{
  "n_layer": 10,
  "d_model": 256,
  "n_kv_head": 1,
  "d_mlp": 512,
  "norm_place": "pre",
  "positions": "rope",
  "rope_fraction": 1.0,
  "tie_embeddings": false,
  "lr": 0.00845,
  "lr_mult_qkv": 0.7,
  "lr_head": 0.00483
}
Each number is 128 + 24 x the weight over the matrix's rms, rounded and kept within 0 to 255. Layers, rows and columns count from 0. Numbers have three digits each.

# up: layer 4 MLP up, 512x256, rms 0.119, rows 202-236, columns 128-255
# down: layer 4 MLP down (transposed), 512x256, rms 0.0547, rows 202-236, columns 128-255
# gate: layer 4 MLP gate, 512x256, rms 0.116, rows 203-237, columns 128-255
up202:124088088120123117105132157071075129151124101107129116108092127118142151081123121142115147119144112140100132157135145177081138150108132138123120119111121132120162137143099093141168127135162162090143123196125133114114122123119163154146115144154126111110103150126152114125050154099133087134137128116147182126128077130139118118122137146150131142081121120131085115124117167094124135144178
down202:131161125125111165161142102141160093146095121112137139113192098174139125107155123137136129096156084111142144098139183131124121106142165130144114127106111085093134129097167109128127128104129139096079078105103136123132132123122156135107154112153136166159130116166137115136148128108110132089187147121137134146100114101127107136190139135123129118140164087122143099137130073146127118107134
gate203:120124129117156140110140094128112184107170127135083130163108137109090167145144131112148155141151154150140146152120129092113112123119168160116117121104170169118122146140110110138155111147133132153153097133119089126162124114166129103177133117109114100134146141148168134098099137145113160134112148093142109143124111173140095090118120164106136145128149121108132179110138163112121118124122
up203:126137134140114122130064151131076134154076102124148118102137144139122080158108105124116141144101082140118134100101146170153149122109110118129133140108109147118145142139145119147139165104122143153093135092133134128118110109136161161106139117181133151164162147130109144176136122143132100125085135162178107148107119167105140129126166109142151120094092123139098136139136122096133145152112
down203:140154187159137130151122147168114108105139155167119130127184108131112124116104113149124175130167127188125145129115102106158072150103130071127140112120092131127148116126121106126109097109162114162107138136078126158147148089146118157137090122105104152127120123116122090121152127099103125120115151141128086120132106105162151115125136105139121135143118148121118161128142126130127166159101
gate204:160098128145135133120116113121141143129145105096153161130099131099123106150112160155115145094128153120104105096128128143180109145158097162159102106117143124166138122154140119131130105154115133161127101135121160147098139161127136125147101136090099140116122127145078138133094180163116151145123178132100116125150099132125118101102110141165121036097133113096090135155167105124181096137127
up204:126115126104111169102094102133155115115128148123103107127115125129138125142127108120118113122145106122083148054077114132132115142106130155175145137153124133103162133085096127144107138162168067141124149128150128148121110105127114069121107119141103156103150117125110146134113138141120099128132148136107154137197126125149148159107116105141125114142180142105178096119142111122148120125126
down204:111159120101113100118151115160123106118131157124187145125185149119114166154144152127104129107098135167132140106114097121144110092109132104099184139088121097129142072127092131115153183102171159112162142101107132136116146149155123119149147125138076137129085118134152096135154147132108167153094103136127115161147166112140187124115117173125135138133079093126115134131126169073105145142095
gate205:165057139169157107132122166104120134132129124127091148093146177111134122075117152135137118092151154150145123122100111085122113154154155089158095098102127136129145120123086172132159163151143106137134138168119101130123086099119096111136107150131131105134123122119103142111118149150120184135116112161174066116111118132146113092128138167080117130134129103168160122136149178146132180144153
up205:131105163152095106119153109114145137164105136124167189115088098116151158135106141151136092113136131132121067155118136096159124151141109118139085123130146101123083121132096100167162123123132096144163074102163145126113119094145125084158130147134105101158122142143152137150127126151150127096133102174117113104157150123139154140104134134133117126088132103105118070111118110156104095119181
down205:137104154144123127143122116099133118139130125136136114134130047104088114097120151147112127116146121142162120133127097112112168167152119124106139147088164152125134121100114130141121105168147139085123183125059128147119142135154133121117113141116143092120125156097128151104123144149110107132109110092155144127123122138152130095112087115184097070119106138140105126116119167149172141142112
gate206:173198138127146085115155133126130127157086094140137113125136159129111097142120150083113186103102141137138112065114132163136143149134127143176123139148146119122137121146107148102127113116132126135122119107116176102095104111122153144091157094144130117104169161136115130127112106105102155102168124155119142099121103111183131157101121166136117094102144118120100124164107127112134119198127
up206:115144129140125121137058185115091141141111113150103108155123055111085111153117162135140140148132126122129130134125121120122108117139126136133121167148087092116152153146133153138086116172131093080163136141127110134107147098154159128173071100086128156133123160089105120116120113133147188153082100158110089170142143169166170086106155104135106131119076099180220153073130147167130111078134
down206:097155120122168140147137164146123131141157160116131121120152152104142126067149093116095125148103094133135112161116154081144098080113084089123088168124092079152126153126121083115097107120160135127087117120109071135134147120164135154165133098102124126157107133101100127112099111160156099156082132151134136140143106147111084118163147084158124133108133126113128110118144133137122124113126
gate207:127114099124111153152148142124153116105082137114110163094081181083153133125115109129135116121109114144154134155114101113104104083114121127100146145130165164113108126090106160096162138115119115119127132144107103106138118087141098183130148138119102126139127141133123132138124108142140156151131104148141119177184134145128161163152141140100109160096108130125133140095141129157081122108128
up207:151127146115129141129106100124189123182164154149122130172109113136089125109156104187127136136105119164153171170132175098114136166194160093113133135115152143147105119128158089124152119162109125132119114128166095114108151117141175120121088147139096137133142105142126098124134088124116090094148157156116110137127102140133163109132148140142126154139089105125142165124107140112135123145143
down207:132138172092143129095103148129081151124127129097125131120153132131087143117125106113106133096161120136123102142131116152093089136091119114136101131121097087144119126148108146145160127153167168109119099107134148110105129147139157128170129105118101093150107143137109097118089121121138114126142105128113129174132141096145094163179141163157119119095127150159112100127128154100105133127113
gate208:106089121127191112146153141138129087131101123168170120114116132118136096143138119115139186113133154101135134167103162124120146147125124098149138127160167133128087130120143121136126132154135110045115145117205123156122134128097127123102136141111107134149115106081137127141095140128126131156104085107096137115121131121131080116117135107149154119142075070102098121068126120130080127168111
up208:088121138129146111136118181116131112142118120168125117133097181134128126132151105091136147123125194101126140086122098093120110138136163113115146114114087150117138113126109143075118096124131142092130113132078133134104125087111090107145169141143097099141092132113110102119109129149113131100131141162183135123129121143138102126150113133136135107167146087193133122154121139137123122163128
down208:153154097159091132185111135138101098096160092128137133094132128140119147146141154080127176118120149113132118124128158104162108127135116172131160131148127164172140128149126130190112142109162151145131134111146103138139103121115151151048117125147117140115160151114115107148146101081102092137116110093132157162127134141141127113114106076128095118128127149119165200086139129127136123083168
gate209:102093151139128153108131138133119081131137084136129151138146124139148106166123169120124132180121145127094143150136082128126096148088128139160129137130149098122155144134108131121113151127114103135131111111133103133145123123118097164131133156123108124133099131146118173121165147144133127124118127133117102109146172107146076113139109134134084111126181146165106091110174138159143117127124
up209:144156136116116102142108142146132148080103129132120134144144141090144135132122106134081118116127101138169159110102161139130131134162139123112109126143101097140108112129161130120105104105129151088148168142141150127137105129138152098140126084160138172132132140111138131142124128119150147119140118112143115147105101120137146117110141115114141123173155101119091145138133119125119133106124
down209:135152142126128133117125124150093131116137127185107144114152160143124143138130187117099136153133154132117121109112114114123107134117168120124112126140079152127093121115149143113111147145136140111119114092122092116109117087139145126137137151132144139092104097109107104154171147164133138105127110118117147160125098120157152163132116120140135153161160136139075183133130172144096149078154
gate210:113115151151114133116131138162108119139109101131110136111109077112136146143089080131110175139126095123099153150177175123144174159167174122153111133126141155107161165149170095119128137145066147135162136159093088154102170136101105140123173107115128176144100119115113112108157117112146118148145116135131138126122109113144118116170166144136131132118151112138133179129179155145175149135145
up210:126125141128117121126142123124151134146136129084100109123134119103101155109099083122116145125130139117133144071152104124134140125161118139151122118118094123134168168132193100114121121128166134089163137133096087143081163128153125101124122059132125120074135138128110094100132126144156129106148130144121153164112101159182134126116139117086128110141144166099122127104155134120107113147148
down210:157076183085133161179125124143151093124131133142168162098131093143153136127151087139076109104122147136111129142126141152128092102096141116128111123152118105118111154138150099119107154136151127157090123141155197134133134101109127152150140136100169128102114117141186094127104115136114093152108119116130143103104128158158130138106139136130114129145132132122135137120169108106156156129123
gate211:124089124131075149108171145097065149123109111122141108130130130102129159085142121137165113177130107154120128121118111136102148130157124193070142139166153133142150135150086111077149153125132126104085131099110128157160156106139111086121108119124142117118143177112121097117125116107093104118118118157123114153161115085148132153149129162146107139093141132142125163149092121118121141104090
up211:125107090118159125130102172158086116132104161087168168107119083163141145118166117130133124137113141096142151064132100149155137116121125130145165152135099158144134121136105144154161150090141115098111129117095098150151165125127146110134123109161150138125144139100149119133132126157127149172095132111145096115132082118102141119134166145092123149136135092156117160089145133150129143151091
down211:121123088127088114100084127142174124111103152077183130179097108164103130089122137079143109115129123128125125148096096109172130090145160114159120128126090154113099143087095136125107092096156109118144125065139120120069123155108139125114113133119138122089144100126133154110103104117100139103134098129134118090142106113141115082157112100131127142179108126141117185169135103148156129128156
gate212:145130117088134124149121110130087110146136118164123134112087093140126112163101132111146149137145140111147074099129149109139124135109166115129126119114106132153130138139134126141105131138154172096140153125063101104120156117139098163124130117151105116145144121127104116131143154112178141133165137092160122100111145146127133143136137187147121084139157131142177128199120151086092158124144
up212:075147153090152137090100110091139144116112101116108109118085133123147129132099137105127084148125134117154135086113118153111119127143120138129111106098098115168117145106166126162150136125146157093126112145143136142146130138150108091095069164153112111137145141163162105138109152088126188179109102098104153116098119148126113110110145147109169117133114097141108108148151168160133078114152
down212:129151146101090161146117140134137117141144118109109114108136142108115088146040146163129154119131161139133089127164133100110110159111134140145127135120125121140146132123149118144164119108157088174124132053113118136151127159160124124126125115105130119164137132147106120141119118126116102109127133162158145126158158148132123105114118098105156144082102139156143125176126100133125092135134
gate213:143130105137152173109117095121118112124148130121125107167095104104141134108177116156127164119136112156138169060145161113185089122144150129092058129161145148136155132158172150107092104106167149107119078140106117141119174127124093106096131141169139130159148114147139174094112077126119114125112112211118111147176135124106127126128139077069137150126116159172125126149145146138113092140093
up213:175132127118135127146171108114162089133160148182126113124122093144133115135103123149123128096124152052150126156185143149171114142150110113112107182123130149168105124121132128120130173158142123130128101118107124095118131098089154134135123094148148109100127129150124126114107107126127171159094132122134130076162137094047121168118171110109155159198110131181104106129102089119102087109116
down213:123118130156149114127151148128086106090187178145133128140117133097102105103134087142125153159132083085143101148101128108109125195122195122136139094162119119098135124116133095147118131107116145132109164153114123096149116085127136138112137136126140130139176124129113099116127125119149124120092122093087148133114095169137153143161149076144116142104121089106109074146163188135129172124108
gate214:120138123109145157153111118107147072125131114106118127153131126161180110187145122118086101146093143133164159120068112131147165114138135112092202111120127170121113111111147115134137090134127131145137150132165131130128154156118111156083168098107139108081122138088124144145148131118147160138114130118124129102142153125127128170123128197134122108116111079098072135106114123134089149121154
up214:110124129105161146095135100149144100135160139128110130114143133147089135139163154147150106167071123106099089144119118125141107100107129165132146116104130119091088106142121093134126127175125155112100060127155142150087142097094161113180094159138085119138106123170137101147090082075134118108092117143166107173058177095131126113094169110091132115162153149146141169135162120116150155171125
down214:113154120121121131141139098138110139117084122161122101118149102115174104154118105104092139149134142128130136139119127122134071132138146080181132110165100143145144132127146127115112088140079134149101113136103121112113117076116146178108140124138147121157122120142122134138161138134123140143139141095127149160133075107134101101124107124134119151165144122166164115127169152124086084141142
gate215:080157129097175119134122155137143123162118157174127134169102105109137140144090143129098148119151118150115142147138128132155126139130082157132094117096113151140171100139144185132099119144136149158121130141099094099159129139154135132103159082153140081136128081126135104103139098139110176064166154107159099104140128130135154148136166075156066149115152130125158144113120131135132148103162
up215:153159118132110109120131129119123153162136130080091139098134175130109090106169104105135106106132148136080124129179118106112099134141113101132145093115117142146118144126108103147123133105106124116124131127124091142142116118132111127133107141135123125128119137096113112165137151154142128147117119097113134114082103122084140113074110133140157103151145140178186094130089159109134155135162
down215:124095115120121125088131128147155122099122148123111135145121186108165145123140115108099117113144139170117079116153123121123160090127130142144100126145120128136094135151121110135116102114092151145177097110128154145130145112133146109091146129136115140117134076150109119106187165094149080164124133110147115150130093122110112160149149113141172114097136140120101142115101129091118105112120
gate216:132109133114116097095156148108119114129152159156116121119113150171142091126132149128145167127118126110119135119096151127095143133109114101146146126100126069149109134106110075117144130120090095136107137106135154137125157114106128154095096145099142110128116114098138175089140097087121072107110158127144129162121133095131122138101109112144087135127167103123118087102126135149132116127132
up216:126135106130140134139089097155155123104133133087151126128105105123124155151124130125132103118117139074121127109153105149143126139152140111124139109160177160125136164126114174144111123086148138106147131107139093144126140103176147115116166100153155164124145137170122127210074110129167145139172084148119122115157124144132172154144122139134176131127113102125103159125147097147141135130122
down216:123138148135117093149113126091102103119127143113120109129150132107131100155129131166132156140144155093115151154115154127121095104142150096136171105099150099156151090115123105130151102125110087083159097133144156147127139126162167089130144119132139102136122116134140142128147121165161099165097113124093139142127122095077141135079154123131108155065095150127114120113116149132140114132149
gate217:152095119127120094154112114120094097115134102122136143132078160109090114174113093144115118134080139108142117121127099107135108149130135105149092125084116128119105132109110135149122185128096157166165123147131091106113103136101112120113142160121121110152123138098151132099114106128106112139135147125093115091154111097079150168119143136133124106102156168123136089109132170103160123121166
up217:135158128129130163115126137137132109147089162114112104141147099137106132130113098107125052089179163129113104096156144143101103098120131158133122131095092135153156139111136129116130129110162106164137140107102116130140143158143106154141145164161182161119125111117093121137131109143158103088113116163107143084089093072141110107111139144149180156090140101125087104133104139166125120151090
down217:117091127146122149112181159131131133104090128103113102112152148101160136140130152124137115127115115131093145131131088158115075093156132145117139176123125144120131121134107088102140111154146133136100119131125112098099122136130118156089124062129110140134132122098118093127114167135139120158135123176097094124119120152101139174138137111144138143107131135138112124142184107134122115102108
gate218:097096118120135092125146116085125139149091109128131130159091150096117106117157076157127145087059102094122099102150130167110134159147160107108102138133101065114135133130126113130114111092130083102153154144153165121112141142138142114125132134102115084173136151079124165102159138126144141121127120127117119110142089145118120070153114143132174150145104101126138173168127140151109113136115
up218:154089170102142149107104100120118103111158125113126151114116146133128136130141128132122154104129122131167147090092064104159103127140111088136165091118138081128143152084088154129133171101125136131171138091121156140144090135095126107160146120140147110137109090126100158148164108154137138158137068112142156131097102112129134175117122093124175127134147133142129128122154111141115120138164
down218:177150121145151144140100118095125129116103107142118117109099140137150125107130134120157123154123126137121129136124163165122115156172111109155099118094124169146168134093149116148110138101092128136120115160149152160123146098130135150111113151127168116173140135150097136115111125157179125159143114073144105103150131082109129150132146160124141125141143105141164134140102112075114130135104
gate219:106143150101139149093120103141131120157110141165186101097114140153124106123143150109153126115115161160094151085139164126130112108115145090109146137135067118063159140147167126089151159143110105084100101133087163112155152113117105132110104114120135178115161110148118173122135135128110150061151148121148136123157105183178100120150086112149147116122132141119145167102134135117163118129108
up219:125124164106138159089155163112072103110095103097127111111120103150166136106120160105164124143136144153104124118125142163120167148102131125114163143116114121121154125122125099076105106133137112165164156112124163104164119113151179126146125092161162156089110098137118100106130156093096122124136119115160156143187152124150150132108164136171085128144106093118145147121182138093156170142140
down219:129123092154141114099150114127135112118092158142104139120118146100155146110130174142120071181160133105136161136126089142170143118140162099087125129118133111113156123121162095143113130104150116128163098136164144123174126110090124136105130131146196201087154131168106101128149155127122122125137141111114170134094093091143115174083150123193084104122097168130134160147174115101175126131113
gate220:110123164105147094139131126133107110075110165160147108140150176143160081082099136140138116126122147150090147094092110133121117183148137165140087161142106129120163132145114131112123151142146151170134107125133127093126082135134133156163128096138168103142116113161148096125118158158117135115135156127140170115060125153129115137129145151162167118120093125123134159125128090146138155130124
up220:116110124103128107142161170153156149123153150146141123133171154117110172114125096067161142137129117088151127131162145156138119146131148130113144156132127153149115143141129117126160159141128151108083102128084143145079076125128120107131134170115089130106130130134124115161136140141139113140146129081104142159136125171139086126069137134138141116139094105121136148138096103105099146129158
down220:138113144084111169140130120090133132123125128144109125144078151118111150142146162117138124127105105138119146142125092132137128144126127166137119148109116117147118109087129146081082080114120124098191088092107082111157108146095147071156178110161123153126119150131129156115137121143147112107158115133159111122153130159143156117162164126130116157149155159117162115128095187128118151148119
gate221:135096111101129131142156117177157100119104094164139112159117173132130102149152133171111144169150094138132149114094128118124144073135108108162121096119154115157119114110121126133140122129078137110122144095122154117123124125109124115094154144141158092123137156142109141109116089145148144155138124143114126146150116133165144114109100117167172135139140130106114157148134151152109122157127
up221:107107120144149125144134136112122126125163126204134114089135125125154106148134110131162125131129178087146145112138141124128134179142126144102150107116096110119143150152145128133136102139140133128120166095114111124136172068129122186139125139152138127171133117080101117135145155118087131139112133080161110138109153118085097112124149129107117119134108139147143116096084137111102120140124
down221:132159113134139103119129103132141159132121141127154103134126121137163117114088103105121126122170190118114134105081143135149136152099134142069125103131119133178112105127110162108189082145074166105127127119134134151172060107079185104105111125142121133098075088111103126140111158152114089106147107120164100161131141117138095112093117116131124106116149140102096159125120131138177145110143
gate222:146107095130189157144103126112173099101096135120126101139142175116143139129168135111104096116129155144125125082150147082138140112127138175161121134110108093176117116100168127124141150115108134161119092107131136061145108158100121149144114129141116126125125160126091125114151180163166124092101155100154129135129122153105124087130071125126141134126156188126112125112168158155122176114151
up222:068123142059131092163104097116100170148114160140140167172091104086159097096092118154122122118168145107109153148126122127147107116140123147071107103145155133129115128110127119119168134143139158108182152145126139144086128087115147109140114155094132117132103095129122112122087131098135151162142124142109127094152138100161130137151101148119137125116156102097141137125061147116135085181132
down222:139105117152133136137154135132149040118125095106091129119159161114129147164133152057118135134141125127169128126120171092144125127125128141143138119125139148131138090151130096144105139116093150113144114156114128146137134148096143113124148115125109083096143163149112113094107098183098110092105137186156102181102090121111108127132138061080120100113109139146142123157144104109111146120130
gate223:109205158124131168172121071158160118164170121127105089099096116108144146128146112163141108110111097104147085166110113115155180113149152133114121078104097171116120130105134094120147144159105140084123104142123118095157115123092138069112158142123132185150067136095121141107133145143140104164133088180108102111121108119136132071093136126147145184085122133148139157111120127114084107140102
up223:112106144178131149136103119131133166153150139160149134103152136119177153191142146157081161140140092111174167155124136139118129127132099143143125116106101114066085106120198148162119132181123130157115103130096161153120153100128144143124134115144149095135159114125137154092075131132098131140101124154072132096148105112136148142126088081141153118130105119135120139102110169125113114156079
down223:098152146131137110145106091144110144132195122115142171174147097185113081120103158116118156108109126119143153124128157090133097139131153108120115127123141125095149125125103111099111106158146096123166132134105110115129151118075139135153152074122149111119148169143117123151152105172111163081146158109139167119108129127115136132129108099105110111129108151141156057104135147164138116075174
gate224:146110127099167112129081161141140162170152116134114132071124136123150125133124074094089136126131133126093124096096141101160124095135144133091110165134121137130131129119138096110147120174092163096143133149166151130172143098133112132120070125163093130118126118139137126168117156102161178127103129127103102167140160113158109101132144126134158117134106100113085134139145117130117113129129
up224:080134127144141150132123120083138164143147146098111158130143106161169162127130129123126102138113119107130115153075143126126130111120124114159062125121072142122162074109147122101147104147089106118132140113102113105150179083137101121153119111123117119159157113140131125113146146135126114134134139193154106152148152115164108091121132108141114091151110152128121120130161110183120125109148
down224:064143145132135136091131109119126108164132123136096136091165104117087097157152133153128084116128136082170093176107164143176138150121136130110123135148140098104132124155126125159128109090145095129132143150138150116109102133076149090155120094143098110148095113110127105155121109190148105155118159163120107176130144100162133135132145153138144123068149147118144193097125120119097134107132
gate225:117103148141129113184178110175149120124139129152174149140156169133129135098091087107110147152131113102084151166059114145148132124091098119133123125101138106096138149096100159119115145123123164163156141107170130123154135094190110098116130130163113160066129148103127181136095128073109118121114104153134186125178100114120144089134143154177110077128153129110114111158116104130076120163143
up225:150140115166102141104128158123154139106110133114118173122135165181124133140097134142123137118153098143110155124098080163092110143135117141135124110133168161123164114145072123088120107115167132157177141090107078132142106125141140174128111122122120100135154157113125121121139180124155151113162161107114173153126165114116137130135133130143087120133122115145101148161119130149141127139154
down225:115098150117147119128171132125151162152084118123175138126166146139158137117127147176134095157148100095092136122155148145112133146122168116175138166122114114112137184094115142106123111139148130132165111130191150104091145092168125160175118148125148124130106117109140146119150168113114109133108103099104178157112113159136171117100108129119121097126140116129153103135093164140098140179144
gate226:109094135103125152130106122123119147155123139094155127133122100155124110167105067127114081149121112123158148127082141126173155145128164094123108091092097166114126127136119117160124128105126185103108101140124114136124163051129110154167110139116138106157122160106091123138109106104136132108114121149109107149122132124079147129121145166121140141103117141077149113148101160112155084114116
up226:103091154104118121144116122126126106154152063116138187109151097107156189133120099094147120120136173148123111149134133136082102157096127109123159155145150115103127137115119115087126129102138138126102138154136136128142152106100111128107140146104109177089151124141096142160170131117138065165117129147105119103140149048139135113126139135163138120104135082101107146154126124149115128121104
down226:126131131138124087103147149114163142099133149177158093138137154154137118084123099149107130133134126121140123157143129141116106183163156160131109102184146127144126084135155160157142107125144094123093141114142096139085111115115136182106097155150125146141141126104115099117129109147129130128117144097165095149059086129116114143149146155105141152109124164156135136093165133156125113098137
gate227:136103114150113126175162120137092135128125147157170131118124118121120125146103091116120159128130135110151099136083150160160111150066130118123118167133141108168142153110162104112090168119105152085130134100150137151102172076088078156108141154131062142135129150145134155148147121121104159170149135158195085134135113127107110131132135130130099115100113115081132133088149111104113133119117
up227:123127158149152080136135121116097093149147184170180135148087117142102119155139149139094143137128128119128127110151153114156136117142135144130115091103127112156127145144121151137090154084132138107152075115101120142097120100136117137091114135135101168082108116083142164107109097132178098142138137135157135180144120094121103074098143149118141113088116147124091100108154135155124122137107
down227:061171151110153173158094142135140112118156147127119119086122152161105113135081114142133143104117128137126109090120157095130128140078125193154138113134122145134119156144144150122135098183112110136133111149124139092121092130116129140114156138106154129138158143158135132102137130139111127112146122123157131145171124112118123143135099122110137122140138104130126102117124112135125143137135
gate228:114136153166160145185114145097120141119087115119166141143131079157121138148103167179111100105148112142123118114155115166156143151150145144112117143114115128136133124101178131087111111126077109137161108146158150145095095074086132128125082168109167136109174149127173165101089117110126091112130119132144147152104105147148130102097146095155125132127109110148098141126148156091128132117093
up228:142118090130155126116149140155119149134131106103134126144163110083120135107090100128121125127121169123141151129156133158143056123107093129130138113142117115137110131169153068147102113094175130082146129109096136157114154133096092177089134145105116165119155117155109143133147108147149113154131099150148132121151110147170115157096173156131170125123126102127133106130137116146137163160101
down228:135118157146133121171135125111133150097126112128139146153061177110091135128107109131090127095121122113141111148087105142096138130154118150091123158130136096140113103088116149161119127102127162136106190151097113106163108112136141146136143176201116197192157117107111119104108144093161139147118158114128124127157120125139126117106119148093162148058100142097133124137102165118126122122098
gate229:130122112143110132119129133115114127114120076138096080128106141137133105148081111121130121130135172140149146136129166146140155136114124154138145130157144137097103124137108094134102147127126094085120127111105144117071117107107156106144152160148124129129153112157134144135109143072150130139094163126126140102130137169126121147141145115136140101155119107119107128155129151105097110115121
up229:133116110129131104132114105149107108141113092114131118124121129112101125137113109144100144133121159146112140142122154142145143148123109148141150157128110131141119121135119104140129100149113117070138112118116166122107115107110129121158147108133120151134122098135157139117107120109129147161110159153114115126125161149123141144147128119151157105162146164144108125120176129119133103121064
down229:141116109114115126102113129102122136103148126124130161163114137147156153142112134119120150139135162132124163134173096123092092132125119106121133148105149098174136122086124161135094127153156162141174138132137102120170104149157119139135115123121113124145147134089146117112134088092145110164134126169148139168082124105126116122132129161107162122161121163141147103106140092122169163104106
gate230:122129132122138114105166172160127141093105131112159134138109132128094125099126101147127132138156131116148087100150151107136143147155135130113141087125127123093119115107154161155173131123089120109139112147123127085118166128144148136129100100124123122086121128120119161141103167119159114125134120141166114101095146127105143120141143102107099077204126166141133179152121134163075145126105
up230:144128133088141158105153129136123138113116137148127140148158083187112126152145144046124088119153114131130080092127120139132096130093141112107115168150114099072144165146128117109152123121123145118093110133140135151161129155126135057085129104127112135127104110096099118124101130148077180164092106147125102102093134134141111169111133155138150125100110088109142114090173163140142149132175
down230:176135090151161130133105132154159139175112129128133152128121116093128119105099087146117140115148139161136159122135146154171108136150114128126135152119108130182170117081107093122092128130149193169128104159130184145158090080114085082124130141137102145121110129150159113153161126125101107129158113128116156103135105117130128144121146150114119123101100070099123111132121128113148105158106
gate231:120149127135101157135168141126142109163178127139119166169081110125125147150136100081135119141090086140126104119109086149132093136141111112157109118169134158101113140147104125171130136084115160118149115118132091128131153153118139131115135157113110120147118144103130147163150069145160135113149119101138139144127110111131093160085128146120156111094129127120127125189145123132088151124151
up231:155122169103161115160113118169110133167131143144169163144129098126131141124092152173168139106122171123126145128118084146086080202139130150106133174139137142088142171143138071084142135117119126144144121127115114146130120110176128087122125123127150089152158128126173158150103089143064169147104117123132140126130125113131085138125126147172091116095154105183122134129122158136136126163142
down231:152112155138099085175118128123118096092137129142151135110089100150109119095146116124125134121111152104140170107110118134082119094148163121096140115152144123117115119145110136172148145097115145094126123154144154112142114097136138182118114101111153158134143165104100142110120129119150162141123129102180141111132168121157111096130148078129180141149118148136134054123118170143128140153123
gate232:118122113125131118203109102148115135095125118136087116140118145131181157106112120159161123157154121123125137125117127100154140145124104111165110116116154132107144104119151130140141127155141139096141146123092134111156137116122140150117119117111110170146094114126136125063143095138129136088162113136115139098125106129106080131141130149125099098143101091054086125112119138154155153113105
up232:134148131094117135149133165126100122116136140138106118154139100089138160156102120100110089140097151119121084112099178151131125141163121120126119161102102121111153086111149096136158106141109109097103135113141117104124135151128167118145121133178124138135091130127140111152132165094125128138151178130157146115115135128121098133147140099143118122121129080107105103108106104116122115163150
down232:130148117133123151133121119096134129142129112095134163179124154139102126175094127131101091144153163170099134133102127082098145099174140121103125160156132156135134107102133154098115122108088143112122088140158113104144133149145140147151161123140106132128125161131112097154153178128159113140144106137087154131150140126115142145135136059153157157125138120121132166138097132147115127165118
gate233:110148146117152133135107128138150154122109140128094126117139123105141145097137145129119083162123144109110109159115115106086160127132115140134073095116145134114142186145125119114146110133084150079145149140135136125103116179117116096118117146097113120128136059125169124121133088105078109169164124124148141109188169145158146117119160117134116122127125149079133117139134133153097180125129
up233:151092126111137121120114130147120152136124109166123131118117171141149126108134074132160116131166136172127153131122117153126166145160157069135113170118144096120170136086115155144096129094121109131103067089121104141164101152127149127145141202102138141119149184154142124151143104133161087089115174117113127167131090146141113128148132163130152095136155175136072117131125099141080100106092
down233:134148132159125195123174128132130125128180125130118072113142113107118142116125130135119097127111090124102148100174121158113153125105103113114101134132096137119135107118108122105133103143091106131117155097199088145095114135161104130138130117133120122153086068123107118131150097155109137143164133141091125135146116109118168113122120118108141130122140132106155112140121132141132123130135
gate234:110143116129145151136167105136132149148113146116143089127144125149106087117154132116155120148113126111124119124133097169119163146135146113121137141131138130113127114135141138120132114161118108158118108165104135086139111083123154080136144171103141075168124161115144115159118124132146105125090127141106158157129132122082112126152137102171165146146082129129163151132119149128126160134119
up234:150128104121114112111098138123140129098123159091110123180099096144087163140076134133154103181125138168162085143126137119130111118135121124123100158146128120117124096148154115081153136130116113071120147151048145159122164122154136109128119124129135140119119190113161145135163145156115101112150110101131143120147163109117125132138109113085133095075113134117136129120138167128139166140194
down234:116105120155122090116083158145105122144123150127148126092160126136146088109120113109102119116088128114128096129128122117126172151123129112128103134125130127123133144129105107163113109147170117123128137100135155115145149113134132147128128148136125103126134095116093114149133179146152140143114103129137129112164131146168114099142205136125139125169149168153130091079148125114090158107073
gate235:168065126171115144129191162103130101143137134105123161116075134167097125127196110115181137119113099123146081120117120147098135136116131143085100142114119158106128115145163085115134109135148098123150186100146128171169182108151152107083135135119104102103105133131090130087157115130149120133127133145150100133118115132091153187125134136119155076144120164110111161126099108106069125142153
up235:167156114130121121117120112156111117112124115114112121124123171103164159116140076126099058139090167113127139183091157127094132115134145107136103123137139113108151060155158140135152114139156094108109093147114112125126108106112110129114150080088151134124132134156168111082098116102151148164104139103135109125126123128119153111129132137147139147132111127124122141093146152119148171093131
down235:139153146084149099117129127118154141160149129182115088101125158101173095096095115117089105150131145135155149150120143111136137140130124101123117129088144113122106105068133096143147135102137091117133140123121136115123136132125125150172119151122079152160156137109057133140142147119121122107145130107117157117099061084131104110135165149151127140112157165159152194128162076095117153137087
gate236:109123181121170177127145158085094146102139077155141084129122157082137138147095135154122138157147180126124141129131115109128111132097116169129118127165119132142112110084120157101129111144145169123108127133143092124155107141166116166164120133082142141128172134095111098140128140132094143143096126111122128128176133129144098081132116129135167124143133110108131146096171129079090135144155
up236:084090109148127178161114116128107150168128138120145155125137114127130159133119105124120132100146133134127128125147138152155180117135143133125115103143152128140169090081080110140124127126104147113104159087108098129134124141118117139124129110107114127161121083150119118093119132135125101128123105082085083147099135179148118129086161142156105094142111140118123079096139148147124127095115
down236:140140129092141109123118154145159146166104125147146167129138143144136136106149106127119145155073136139120131116143150127092112165138144112084116148114120145086125120153149082117146081132122097093154110134110108144140116091170095120116143124151127124090097164106156123136151136151113108103105179093097117091097127161120083128138083125150109100168109176121139098141085124121148112127113
gate237:128121104122126170101102132148161107121135136114154116125085149108124132139100103176101141128153110133105126157142142123127151124139135133120138111120150144124135104166134132100089135075141094130105098123142134096141123067136121131113151106183122121141056122133121141113134123104127099139126102136171088137138127117161132094151122124151123165145162153119142147128120130133113105137123